Part of a small language model's weights: capped logits.
Each number is 50 + 12 x the weight over its row's rms, rounded and kept within 0 to 99. Layers, rows and columns count from 0. The size before them is the row's rms in percent of the matrix's.

# k: layer 7 attention key, 128x160, rms 0.339, rows 85-122, columns 120-159
# q: layer 7 attention query, 128x160, rms 0.333, rows 86-123, columns 120-159
k85 073:48 46 45 55 33 54 44 33 64 55 38 52 57 54 64 59 64 50 39 70 51 51 25 45 38 69 50 41 34 53 58 57 52 59 32 63 71 46 50 69
q86 091:43 48 49 58 41 46 45 61 55 70 46 40 40 69 52 73 29 49 43 56 70 63 42 41 59 35 53 53 47 60 66 55 38 48 34 53 52 33 45 50
k86 097:48 67 55 46 49 62 68 55 53 33 50 42 43 48 25 63 43 27 59 38 50 55 54 40 55 64 54 59 44 47 50 51 45 63 38 38 56 42 44 60
q87 107:61 36 41 63 58 55 55 64 74 42 61 69 48 37 70 60 79 47 43 55 34 62 64 55 39 22 22 37 53 56 40 44 63 72 16 57 57 58 55 70
k87 119:56 26 44 59 69 61 42 62 81 51 46 69 40 53 52 83 52 67 38 59 38 40 26 61 47 36 30 53 51 70 53 38 71 51 53 45 49 60 55 29
q88 106:51 48 85 43 30 68 57 66 36 57 50 45 44 58 53 45 30 48 61 39 59 54 44 69 43 50 52 65 76 29 48 49 40 34 72 75 55 65 54 45
k88 120:69 57 44 44 17 59 53 54 41 70 72 51 56 60 42 60 31 48 70 64 63 44 44 52 68 51 63 60 58 51 48 41 46 34 38 66 49 71 38 41
q89 119:32 67 60 40 44 56 27 44 46 39 50 72 61 73 46 47 51 55 70 60 62 52 48 43 51 40 56 74 49 22 27 45 44 45 40 42 51 28 38 47
k89 128:38 51 56 48 54 57 34 43 52 47 56 51 57 32 66 32 43 32 33 53 63 56 57 56 52 45 53 64 60 55 29 37 40 57 38 48 58 36 20 40
q90 114:58 42 44 49 48 48 53 65 28 39 55 48 63 46 63 44 38 53 41 44 37 36 29 44 36 31 64 57 27 60 42 57 46 64 51 45 75 41 57 46
k90 121:33 44 40 41 50 46 51 63 29 45 39 31 45 54 60 60 47 51 34 55 33 32 33 36 32 41 68 34 50 52 66 60 44 64 69 28 54 23 67 31
q91 108:67 54 66 43 47 61 45 39 59 39 46 61 62 41 50 41 41 71 40 54 48 48 51 57 47 45 55 53 24 65 47 40 37 57 45 55 45 45 54 75
k91 118:43 63 53 43 81 51 32 51 62 51 49 45 42 42 72 68 53 68 60 40 38 33 54 62 52 34 52 51 47 62 42 56 40 27 49 38 48 46 46 72
q92 106:56 41 42 37 37 50 48 53 42 52 51 73 54 76 62 28 81 23 33 41 58 43 76 65 35 49 46 57 54 39 39 53 47 65 42 40 38 59 48 45
k92 113:66 38 63 61 51 57 46 61 57 36 36 49 58 55 56 52 65 58 64 50 54 23 57 52 27 47 38 65 49 50 57 63 34 63 18 39 40 65 38 23
q93 111:48 63 62 45 55 68 64 58 53 67 56 53 72 45 54 47 65 40 47 40 68 37 27 41 53 44 57 46 91 39 55 53 41 40 28 51 55 33 47 19
k93 107:41 64 50 55 45 61 64 34 58 61 53 38 50 42 74 68 50 41 56 48 57 43 57 41 50 46 40 27 47 50 49 65 57 49 50 41 53 61 50 19
q94 113:54 32 42 63 46 38 72 61 46 54 56 76 42 42 63 80 39 50 56 60 25 66 63 37 62 46 25 57 48 55 59 33 35 44 37 65 56 40 42 49
k94 126:46 36 36 52 50 62 63 68 56 57 58 57 40 40 48 72 44 34 38 75 26 56 70 52 62 38 41 52 52 42 48 18 56 46 60 58 62 69 50 35
q95 103:52 65 76 50 56 39 55 52 39 51 49 65 52 30 48 46 42 59 58 40 31 63 53 55 42 41 74 51 35 41 32 38 34 29 56 54 42 43 45 57
k95 103:71 48 60 62 49 50 46 72 48 58 52 71 60 45 53 37 33 64 39 58 50 51 69 50 45 54 56 60 52 58 48 50 33 34 43 50 47 32 53 54
q96 110:43 65 43 22 63 41 66 52 53 49 51 56 55 64 40 60 60 56 45 54 40 41 45 29 64 54 48 64 75 49 47 47 52 25 61 64 34 27 65 52
k96 120:46 55 51 42 51 59 50 59 36 59 36 47 56 48 65 53 48 59 66 21 72 52 31 39 56 49 55 45 45 52 55 47 65 47 51 50 52 45 45 56
q97 117:58 41 50 57 46 52 33 86 40 38 45 61 43 29 52 65 53 34 58 44 48 45 41 44 52 51 50 52 51 34 40 42 42 37 64 64 20 42 58 30
k97 123:49 48 53 54 49 68 35 48 30 46 57 29 49 52 53 59 54 21 47 47 43 58 59 68 58 49 60 29 42 62 31 33 56 24 69 59 38 49 49 47
q98 119:72 42 51 44 55 51 56 43 57 62 73 46 36 29 53 51 57 47 54 25 49 44 46 46 37 58 33 51 51 43 52 46 65 64 47 81 60 35 34 62
k98 124:60 64 63 44 55 39 48 58 51 55 64 44 36 58 42 69 45 41 45 55 48 47 63 48 53 54 27 42 62 51 46 51 62 41 51 58 42 56 46 32
q99 117:27 70 62 78 62 63 27 51 42 36 46 49 44 61 36 48 44 32 71 57 39 57 53 46 44 76 46 66 41 50 42 34 60 68 53 67 60 59 35 29
k99 130:46 60 52 27 69 51 63 30 63 55 43 51 39 43 47 25 47 37 51 47 33 42 56 50 32 64 37 64 41 65 41 37 60 46 59 57 52 56 49 27
q100 111:50 60 48 35 58 58 51 40 31 77 51 61 33 59 51 44 60 64 62 58 52 45 54 44 58 58 34 39 34 25 66 43 44 43 56 47 63 60 57 36
k100 114:42 71 48 48 63 50 48 30 46 50 58 62 61 41 22 23 54 64 61 54 73 52 57 38 37 53 63 51 46 45 52 46 44 59 58 49 49 34 54 20
q101 111:64 53 62 39 64 37 69 41 50 45 63 63 37 62 39 55 32 57 49 47 51 49 48 41 54 65 63 39 59 52 56 57 60 50 43 49 38 74 46 59
k101 126:25 58 64 37 55 46 53 65 46 50 63 45 45 54 56 38 49 56 58 50 39 48 43 57 56 27 48 69 53 38 62 56 52 58 44 49 37 32 69 71
q102 105:46 41 48 44 42 62 55 41 49 35 47 76 40 48 52 26 46 42 52 75 51 47 43 60 63 54 51 45 55 45 54 66 43 46 64 59 34 50 50 47
k102 115:56 29 32 41 36 27 32 59 41 54 52 56 34 55 58 45 47 73 51 52 54 59 47 50 45 43 60 54 53 60 69 32 67 39 54 55 35 47 58 34
q103 101:53 34 48 61 49 40 52 52 41 50 29 44 32 82 42 45 34 42 46 58 57 33 53 49 62 57 49 49 66 32 40 58 50 34 43 35 51 52 34 65
k103 105:59 43 39 52 34 44 52 51 71 42 54 44 48 49 36 43 58 58 37 51 64 68 50 46 46 50 52 54 48 48 69 57 37 58 31 48 41 46 32 70
q104 112:54 38 33 45 66 34 64 52 60 54 32 47 44 32 36 66 45 68 45 32 44 49 61 64 66 54 39 41 39 38 33 53 42 52 51 53 32 47 38 49
k104 128:34 54 44 49 64 67 59 55 45 46 52 53 64 40 26 48 45 53 30 31 43 76 28 66 63 43 32 54 50 47 33 63 54 38 49 52 41 35 47 47
q105 108:27 35 47 51 55 70 46 59 46 38 56 50 38 56 50 71 60 36 56 52 44 54 62 52 60 78 78 66 32 62 59 67 67 43 51 59 50 29 55 52
k105 110:42 32 64 69 61 69 49 44 47 53 44 61 50 60 55 32 41 29 38 48 45 40 60 56 47 71 49 61 32 59 60 38 68 53 59 59 53 31 44 70
q106 104:40 56 62 51 60 37 45 61 57 66 48 32 45 58 42 41 34 50 44 47 38 46 50 55 60 44 43 46 38 38 33 33 54 36 52 67 43 52 54 60
k106 112:65 50 72 60 43 58 51 81 59 56 27 46 56 40 62 32 53 50 60 66 50 38 47 27 58 61 61 37 52 32 50 40 34 45 46 47 45 79 59 44
q107 120:39 49 52 41 27 67 35 58 59 47 51 40 42 35 55 54 48 51 70 72 41 72 37 68 48 42 43 61 33 52 46 41 59 33 56 34 45 48 47 40
k107 128:46 47 50 68 56 61 63 57 70 48 60 64 32 40 70 55 50 57 54 38 36 60 51 53 62 45 65 42 56 38 50 35 70 61 53 54 51 53 52 44
q108 117:39 65 52 45 44 50 37 38 63 44 33 52 59 30 45 30 55 51 43 63 64 34 50 56 50 46 48 54 59 51 28 43 50 50 58 59 37 40 66 47
k108 123:68 70 54 37 36 35 51 58 32 58 66 52 40 41 30 41 69 65 53 36 62 53 58 74 39 38 57 48 67 28 52 70 49 48 69 44 64 46 62 52
q109 110:53 54 59 69 58 60 30 59 52 38 46 56 38 49 40 56 57 62 66 61 46 36 60 63 59 59 50 44 41 55 61 59 74 36 49 65 50 42 54 60
k109 117:51 53 54 45 72 39 53 56 58 41 42 66 56 36 38 58 63 43 65 47 55 72 62 60 61 38 52 43 58 64 61 51 61 51 58 61 53 43 47 49
q110 110:57 51 80 51 60 44 52 58 54 43 32 29 64 66 65 52 38 69 40 39 36 60 48 43 49 62 55 62 49 46 52 50 46 58 34 77 35 74 54 56
k110 111:48 49 66 63 44 60 33 74 60 65 45 43 60 76 38 43 44 53 53 54 47 61 65 65 46 55 59 57 45 39 49 70 56 43 26 78 61 42 49 57
q111 101:62 52 44 39 46 61 38 46 63 36 52 46 48 54 48 28 42 43 66 40 49 64 34 52 58 57 40 54 63 58 43 74 63 68 56 53 34 59 58 42
k111 111:29 63 58 39 41 48 43 56 45 35 48 47 55 52 39 63 49 51 92 42 48 65 77 51 52 37 51 43 50 63 43 54 73 52 54 45 43 47 63 62
q112 113:57 48 44 41 59 56 43 52 45 52 55 51 58 42 38 57 56 46 47 47 54 42 47 37 46 48 21 46 57 67 45 38 44 46 56 32 47 79 37 64
k112 117:41 49 49 47 64 42 39 42 50 67 60 64 53 43 44 51 51 72 65 25 48 35 55 51 53 31 21 59 43 56 43 51 38 36 74 28 36 49 62 47
q113 099:20 38 55 55 69 29 47 63 46 47 61 58 60 54 14 37 35 26 55 53 50 46 55 54 27 51 60 36 58 37 50 63 51 50 38 56 35 51 53 53
k113 105:45 29 71 49 69 62 41 39 71 48 60 45 54 46 20 37 52 51 23 64 66 49 34 33 58 62 64 26 51 46 65 67 51 44 46 60 37 42 34 58
q114 109:56 69 48 47 36 58 54 66 41 63 41 43 31 26 35 45 50 44 52 40 29 53 43 72 59 59 42 42 59 45 57 61 59 57 42 58 37 36 35 55
k114 121:61 45 62 65 70 52 66 47 48 62 49 39 39 35 39 65 46 33 62 45 61 59 58 43 49 58 67 55 37 57 62 67 51 80 58 63 67 42 57 62
q115 108:52 60 48 35 62 49 54 61 47 57 51 41 46 57 53 33 40 50 57 47 27 33 53 61 37 51 53 47 56 50 60 57 67 49 45 31 58 39 37 50
k115 113:18 55 59 47 70 46 59 54 38 65 61 48 53 53 62 42 46 45 45 39 25 50 55 28 38 60 47 52 78 21 36 61 44 72 54 48 71 44 60 49
q116 120:31 55 68 30 49 27 38 60 55 69 50 58 61 31 63 47 41 46 54 55 60 51 52 42 55 41 45 51 64 51 66 54 76 39 52 55 49 49 73 50
k116 124:48 47 44 46 45 31 56 70 71 77 54 60 62 58 48 41 21 60 54 56 82 55 42 49 55 48 49 47 45 60 58 43 55 51 62 60 55 47 64 58
q117 116:52 41 49 54 52 64 51 45 37 65 57 54 45 57 53 56 64 43 45 60 44 48 41 70 49 10 72 51 64 67 53 48 38 38 46 42 44 35 40 42
k117 116:73 43 55 61 55 68 58 32 62 56 50 49 54 56 56 58 49 62 56 56 42 50 45 50 29 40 41 30 41 54 75 36 47 44 52 38 11 41 45 42
q118 113:56 51 52 62 50 54 33 48 31 48 47 59 28 49 59 58 74 49 57 61 47 35 64 50 45 45 53 55 34 65 38 79 34 45 42 59 32 66 49 50
k118 112:49 71 64 64 49 73 56 52 49 53 55 78 29 62 43 31 49 47 53 28 44 60 57 76 40 78 52 46 58 60 63 58 25 45 40 38 44 77 51 37
q119 110:85 57 42 41 76 46 64 47 40 35 66 28 50 38 55 63 64 66 63 67 52 38 32 49 37 49 50 38 57 50 41 27 48 62 41 61 29 24 58 49
k119 108:64 48 44 47 75 54 51 56 53 43 66 37 61 60 66 50 68 58 62 69 55 53 43 69 30 68 54 34 51 50 23 24 49 42 36 42 34 52 76 50
q120 116:20 46 63 49 66 34 51 63 15 50 63 44 63 45 54 69 43 60 42 45 67 36 61 41 43 26 47 50 40 49 71 47 57 45 50 67 43 49 59 50
k120 120:36 44 43 71 46 48 60 75 45 53 34 40 50 44 31 42 47 52 42 53 62 26 67 50 30 29 30 51 45 48 34 47 57 53 57 65 44 31 37 43
q121 112:48 63 25 53 64 67 58 79 39 50 58 55 54 47 36 57 36 67 28 52 53 46 55 50 68 74 25 57 52 54 49 66 51 57 50 50 44 41 46 67
k121 116:26 56 40 53 74 57 35 49 32 42 49 52 48 48 62 46 29 52 51 40 45 48 62 51 67 67 40 49 60 35 58 52 54 50 52 34 57 36 58 41
q122 109:55 52 47 39 43 47 37 48 38 54 29 49 52 47 37 57 52 22 53 32 49 48 35 51 50 65 51 47 45 44 29 60 62 43 70 54 62 50 49 41
k122 112:52 54 53 49 37 56 33 57 29 69 80 48 69 55 50 63 47 59 41 35 40 54 62 48 44 71 34 51 38 42 33 52 69 62 73 47 43 38 56 55
q123 106:65 57 48 53 43 57 56 33 46 75 33 48 52 52 54 17 49 45 41 58 53 57 83 48 55 51 16 57 50 25 25 35 68 36 41 36 55 46 71 50